config = dict(
    num_hidden_layers=9,
    hidden_size=384,
    num_attention_heads=4,
    num_key_value_heads=4,
    head_dim=64,
    intermediate_size=896,
    vocab_size=18037,
    hidden_act='swiglu',
    norm='rmsnorm',
    norm_place='pre',
    norm_eps=1e-06,
    positions='rope',
    rope_theta=14300.0,
    rope_fraction=1.0,
    qk_norm=False,
    attn_scale=0.125,
    bias='none',
    tie_word_embeddings=False,
    parallel_block=False,
    init='orth',
    init_std_qkv=0.0148,
    init_std_o=0.0035,
    init_std_up=0.0148,
    init_std_down=0.0035,
    optimizer='soap_variant',
    learning_rate=0.00463,
    lr_mult_o=1.41,
    beta1=0.95,
    beta2=0.95,
    lr_head=0.00792,
    max_grad_norm=0.5,
    warmup_steps=200,
    schedule='cos',
    final_lr_fraction=0.03,
    batch_tokens=262144,
    max_seq_len=1024,
    doc_mask=True,
    train_tokens=1296000000,
    max_steps=4944,
    dataset='wikipedia_en',
)
Each number is 128 + 24 x the weight over its row's rms, rounded and kept within 0 to 255. Layers, rows and columns count from 0. The size above them is the row's rms in percent of the matrix's.

# layer 5 MLP gate, 896x384, rms 0.151, rows 757-778, columns 0-47
size [ 98  88  87  97 100  95  95  93  94 102  93  94  82 107  82 102  93 102 102  79 101  98]
[[172 119 137 103 122 124 154 142  84 134 123 124 142 117 131 116 134  96 159 145 105 150 107 102 129 109 143 132 143 147 135 145 137 122 154 120 140 138 116 152 113  98 151 125 159 138 104 153]
 [ 93  97 114  63 150 183  94 162 126  97 137 156 107 145 126 100 125 129 119 130 146 121 107 119 133 145 116 109 144 138  98  95  82 144 112 132 127 164 123 168 101 122 128 106 122 143 126 142]
 [131  90 167 170 148 107  92 196  86 124 128 143 125  85 144 126 147 144 155 132 114 106 149 124 117 140 136 130 129 148 114 115 142 109 105 130 120 131 123 123 152 125 117 171 121  63 179 113]
 [119  94 119 162 131 103 134  72  67 143 121 167 136 143 144 125 107 150 139 118  79 123 189 118  70  87 175 146 139 117 138 144 142 141 113 137 116 112 116 167 169 104 129 105 187 142 104 162]
 [157 133  92 133  89 115 142 132 102 131 110 150 124 152 140 146 127 129 130 108 105 113 123 115 134 118 146 125 141 122  95 141 140 133 110 168 143 143 128 128 127  69 200 100  98 129 136 101]
 [162  79 166 137 122  82 159 140 114 114 124 141 176 120 103 134 138 124 153  86 137  92 117 180 111 117 125 107 122 149 109 120 136 130 154  92 109 127 107 152 135  83 111 147 120 100 127 140]
 [118  97 149 112  70 146 130 106  92  89 122  93 122 122 119 126 108 125 129 113  98 115 141 117  94 121 155 140 138 123 120 118 118  98 156 153 139 159 130 130 187 107 135 148 122 115  88 139]
 [124 128 116 139 139 172 119  74  96 144 139 133 123 156 147 110  75  86 160 150 138 136  88 131 154 113 176 127 112 112 153 119 101 120 134 119 101 110 111 104 151 115 107 148 150 131 138 104]
 [123 123 137 137 115 135 150 120  95 107 103 127 112 113 102 133 151 122 130 128 149 143 107  99 111 120 176 172 117 137 151 102 116 142 145 104 156  49 128 121  99 175 100 119 142 158 158 135]
 [154 142 129 130 110 137 168 127 142 154 113 141 137 110 136 127 140  98 121 122 160 146  75 147 134 140  89 127 136 168 144 112 180 109 116 134 149  98 151 173 121 139 155 101 142 151  97  97]
 [146 110 171 119 105 168 122 125 126 151 138 113 130 148 141 133 118 151 129 133 196 127 171 127 102 137 107 163 133  99 114 153 143 105  92 120 140  95 128 146 130 131 120 103 138 155  83 149]
 [117 129 123 150 107 141 172  96 124 151 161 118 119 147 125  98 160 111 126 118 115 138  67  79 137 139 114 156 134 105 102 132  94 161 147 168  98 145 102 115 139 104 112  98 176  91 135 138]
 [103 109  78 152 148 111 130 115 110  94 148  80 130  89 135 109 134 143 142 128 130 115 169 135 163 110 144  81 139 148 145 119 150 105 128 115 122 132 106 112 150 119 143 120  99 136 164  97]
 [111 154 110 113 134 109 129 163 142 128 148 156 125 162 134  99  93 141  99  81  96 118 140 134 130 117 109 128 141 171 131 128 132 108 129 102 171 158 106 146 134  57  95 177 120 121 142 161]
 [ 68 115 119 125 129 148 147 129 112  85 128 142 128  90 145 158 129 141 100 105 134 164  86  97  88 143 166 107 140 175 132 136 100  98 180 136  88 118 124 125 126 116 129 154 103 158 155  82]
 [ 99 138  92 137  79 154 166 156 158 111 176 148 168  81 165 123 120 146 128 111 139  92  73 101 119 107 143  73 127 171 107  97  68 141 108 137 112 112 136 152 157 135 189 135 119 101 118 126]
 [144 153 123 137  89 185 153 189 123 122 109 126 111 124 176 131 115 148  89 115 148 107  87 105 154 114 132 127 177 129 136 117 136 142 141 100 147 148 161 115 115 108 111 132 142 158  99 156]
 [102 100 150 180 169 114 123 115 167 186 121 165 138 130  95 118 111 174 133 119 163 135 111 109 169 130 183 140 117 148 123 155 138 143 138 117 162 188  90 114 127 145 129  83 146  85 135  67]
 [136 139 126 131 128 141 137 136  74 121 137 161 109  86  81 132 141 148 135 116 130 148  86 116 139 136  98 118 115 167 135 107 145 113 134 107 168 119 166 176 163 109 106 148  90  86 163 147]
 [ 94 166 135 181 122 181 101 127 138 103 113 146 101 116 131 114 124 136  94 124 118 147 126 135 139 129 145 131 150 112 123 115 149 102 147 122 149 137 135 109 161  88 132 122 124 152 140 170]
 [121 143 154 154 144 101 167 135  81 130 107 174 116 145 106 184 173 130  95 159 114 108 107 147 102 122 135 103 139 107 133 124 123 141 129 169 157 144 132  85 121 134 172  86 103 132 163 133]
 [101 148 117 119  84 109 104 139 111 127 104 110 159 129 127 132  83 120 163 153 148 126 136 118 154  92 132 178 125 146 157 130 115 115 125 137 140 132 139  46 114 146 170  72 160  94 147 108]]
# layer 5 MLP up, 896x384, rms 0.162, rows 757-777, columns 0-47
size [105  88  89  95 102  95  98  97 104  98  95  94  87 102  89 103 101 109 101  88 103]
[[ 87 162 108 121 154 136 112 153 132 122 131 164 112 114 136 142 142 152 124 151 152  84 106 143 137 132 147 112 138  97 114  87 110 156 148 166 149 117 129  87 128 143 110 150 156 111 149 126]
 [156 117 111 107 138 127 122 130  79  97 165 162 126 173 125 149 144 142 140 112 106 143 156 144 127 115 158 167 147 122 117 140 111 170  99 133 124 118 137 162 142 139 123 118 119 147 153 109]
 [111 139 145 111 141  79 121 145 188 124 154 142 146 141 160 124 113  94 156  66 163 148 114 105 147 134 161 134 132 118 106 150 114 112 132  88 127 114 139 142 161  98 129 121 151 100 124  93]
 [157 164 148 101  66  99 130 133 108 115 145 120 106 141 126 139 119 106 152 146 121 155 133 138 131 119 139 115 140 172 121 124 146 104 107 146 103 108 108 125 108 141 103 100 165 114 117 146]
 [135  67 116 121 141 108 141 161 139 113  90  95  81 138 109 105 124 126 100 152 116 119 115 119 136 120 136 116 140 100  95 107 120 104 160 149 131 104 117 166 163 151 142 109 110 133 152 124]
 [143 121 101 100 135 163 138 156 130 139 135 147 122 144 163  91 145 150  57 120 153 134 134 119  99 139 142 117 166  88 104 131 136 125 145 122  96 124 144  72 169 108 130 129 122 126 126 156]
 [134 147 119 153 159 131 139 124  89 148 141  97 150 130 118 124 141 142 124 135 117 125 147 164  99 133 107 156 125 105 134 143 152  86 148  85  70 121 109 130 185 147 169 133 144 152 121 110]
 [ 78 122 173 116 108 151  93 160 103 113 176 139 145 127 133 142 152 146  83 146  97 104 167 105 151 143 116 124 101 192 117 164 138 100 106 116 146 130 145 158 131 101 134 107 132 109 107 120]
 [ 87 143 126 132 144 101 130 134 148 153 130  98 118 148 129 117 107 100 156 179 121  78 113 123 108  94  90 121 118 132 165 118 129  95 117 157 157 138  98 156 190 117 157 159 100 179 105 128]
 [129 108 158 152 128 151 147 130 132 163 123 159 101 115 118 133  97 111 143 105 109 122 109 110 145 127 166 144  86 141 111 111 105 125 109 138 117 133 173  94 110 131 132 109 140 103 154 121]
 [127 134 165  82 144 123 135 131  94 103 120  75 136 138 144 123  96 150  84 106 139 105 133 157  88 151 175 134 125  98 117 118 127 125 114 148 131 149 138 101 130 143 145 110 176 140 123 129]
 [ 99 128 113 138 161 140 130 116 142  95 168 137 114 108 115 135 148 143 134 122 125 109 119 130 133 157 159  76 107 121 123 129 148 165  92 150  52 174 117 139 121 157 151 126 126 111 106 149]
 [149  74 127 106 109 133 141 127 126 122 104 121 111 140 120 100  76 131 156 132 152 110  80 137 113 110  70 127 147  71 122 104 149 106 113 103 153 120  98 128 154 158 135 127 135 158  89 128]
 [114 126 123 150 112  69 144 145 122 102 137 139 121 125 138 142 126 172 120 110  92 135 106 106  93 131 149 141 157 131 137  97 129  95  74 148 119 166  88  94  71 153 141 138 143 116 140 121]
 [114 124 187 116 164 119 127 106 154 117 166 153 120 115 138 101 119 114 206 152 117 107 147 100 133 155 104 175  98 106 147 101 138 147 125 133 153 108  86 138 117  72 132 108 103 136 141 131]
 [118 153  96 133 138 132 116 157 151 148 118 134 119 145 129 136 112 150 113 134 118 104 109 156 116 147  92 146 106 137 152 116 143 177 112 121 103 158 111 128 124 125  95  95 180 155 123 109]
 [113 103 136 137 136 159 148 117 144 142  77 119  85 128 139 151 124 187 123 128 138 134 148 132 109 157 142  89 145 170 119 173 124 140 136 100 164 147 139  98 100  94  98 120 102 127 123  92]
 [134 154 135 142 158 131 128 131 118 153 197 121 100 147 107 126  96 132 139 163 121 104 158 127 160 109  86 140 132 109 184  89 122  94 133 134 138 166 168 162 144 142 143 145 146  86 130 139]
 [142 109 119 100 164  91 133 156 113 141 145 158 132 118 132 133 186 111 113 108 131 136 116 125 138 137 108 115  71 148 157 157  86 103 175 141 101 126 125 150 149 144 145 105 105 144 147 144]
 [139 112 117 116 139 142 116 159 113  64 153 100 121 104 141 112 132 161 182 143 120 149 174 122 130 125 153 128 152 101 142 130 166 129 140 151  85 136 136 106 136  70 148 162 143 175 123 128]
 [135 132 121 141 121 146 170 117 130 180 111 185 108 162 147 131 132 101 138 129 112 100 116 126 170  86 118 119 120 166 167 145  94 108 146 124 126 165 113 141 118 168  95  77 101 160 153 105]]
# layer 5 MLP down (transposed), 896x384, rms 0.155, rows 757-777, columns 0-47
size [105  86  95  95 107  99  98  94  97 106  93  94  73  97  78 106  98 102 104  73 111]
[[103 131 102 120 111 116 108 137 125 110 131 115 148 166 153 125 129 130 119 108 108 125  93  90 110 173 126 157 172 116  91  95 128 120 126 166 150 142 120 110 139 149 124 157 131 138 166 115]
 [134 143 177 200 135 145 113 108 133 163 141 145 131 140 131 175 139 148 118 102 139  79 107 172 142 172 147  97 106 153 127 110 174 141 131 129 162 141 135 102  73 143  98 109  81 124 133 136]
 [103  93 171 179 127 100  93 166 165  83 126 115 145 124 143 119 150 166 178 112 124  99 147 121 143 148 162 159 153  95 106 145 115 113  93 107 111 129 149 160 140 105 112 114 135  87 161 140]
 [131 143 109 137 120  97 155 120 136 133 114 131 111 107 120 125 112 164 155 109 104 142  77 166 120 136  99 141 123 102 143 111 114 110 149 124 138  64 122 120 158  97 123 175 142 109 130 146]
 [140 116  99  98 110 172 150 124 118 138 108 120 109 119  69 103 143  49 124 131 140 141 122  86 182  98 125 152 108 111 143 137 122 128 157 102 146 152 117 175 131 120 119 150 161 164 147 163]
 [115 164 174 126 144 146 137 118 153 158 139 146 123 126 137 113 120 126 130 163 115 119 114 108 118 142 148 139 109 185 120  83 113 141 121 138 170 105 141 156 111 148 148 114 116 114 125 114]
 [131 136 125 169 156 161  87 145 131 155 123 180 126 114 132 109 133 127 134 140 185  96 150 149 111 153 166 113 138 133 140 116  84 122  89 147 118 126 132 152 151 169 181 128 160 155 154 151]
 [115 150 166 120 144 125 108 148 151 141  95 124 114 135 148 124 111 110 115  93  77 170 128 165 104 133 133 107 130 132 103  59 124 129 127 130 114  96 149 131 100 132 143 175 126 101 124 146]
 [150 145 143 110 126  99 117 163 138 134 125 138 146 169 103 102 185 125 139 120  83  92 159 150 127 132 112  98 123 133 109 157 163 129 112 100 135 138 149 137 130 141  99 102 116  98 109 179]
 [160 115 161 106 112 111 126 123 134 149 124 144  78 101 172  93 140 135 133 128  86 132 101 100 127 112 122 130 145 120 129  92 140 158 135 101  93 101 105 108 106  93 151 150 118  84 138 132]
 [163 136 125 132 119 105 150 120 153 162  98 189 110 124 125 131 153 130 132 137 129 149 160 142 133 116 104 144 104 131 159 131 158 132 111 155 133 166 168 143 132 121 142 127 161  92 173  73]
 [155 136 165 160 128 159 150 145  99 122 140 127 156 125 123 107 179  93 133 152  74 134 175 152 121 127 139 131 133 112  86 103 144 137 144 130 146 115 150 106 127  87 126 128 110 114 126 118]
 [131 132 104 163 174 115 129 104 118 145 129 144 117  79 149 141 108 111  82 120 148 141 105 138 144 164 111 139  81 115 158 130 148 156 131 145 122  78 144 165 107 141 127  96 136 172 113 142]
 [141 133 110 161 147 166 120 147 148 141 178 134 129 116 109 122 101 100 101 127 160  96 174 124 101 139 110 151 117 113 135 181 126 142 144 148 120 126 168 124 161 161 107 123 114 116 104  95]
 [116 122 101 159 110 113 127 112 156 110 122 125 163 101 162 118 108 135 103  72 120 150  67 138 132 150 128 133 100 128 100 169  99 169 191 101  98 132 129 150 120 139 123 102 110 160 129  90]
 [140 115 113  88 114 105 123 121 167 134 126 151 123 133 110  93 120 144  90 136 107  70 135 139 127 115 129 142 142 127 132 163 116  98 110 108 111 124 137 157  94 147 152 124 183 157 150 123]
 [105 110  82 146 149 144 136 128 151 132 133 159 111 103  88 143 110 148 109 134 130 160 108 101 125 125 176 115 107 142 142 134 171 144 152 108 155 112 119 111 146 119 142 113 171 145 102 120]
 [131 143  89  95 140 117 127 138  90 138 148  93 127 134 123 162 134  91 159 136 133 121 104  96 132 129 126 150 127 101 127 124 133  92 122 187 165 115 142  99 129  96 123 136 134 125 118 172]
 [123 124 123 115 134 105  97 136 145 170 120  67 163 115 137 140  78 123 131 102 116 140 156 167 114 128 145 117 151 117 158 146 149  89 121 167 109 106 141 153 154 138 189 127 110 143 172 139]
 [126  95 172 115 114 116 146 163 135 161 106 140 115 142 118 180 142 118 161 161 121 118 166 116 115 136 103 110 142 120 115 134 102 121 103 148 136 185 144 104 121 164 131 128 160  80 139 102]
 [161 142 141 138 124 160 142 111 120 124 136 126 116 151 112 127  82  96 134 106 168 137 180 108 133  94 147  93 146 171 135 110 132 116 129 100 115 113  84 178  85 141 124  75 105 139 113 124]]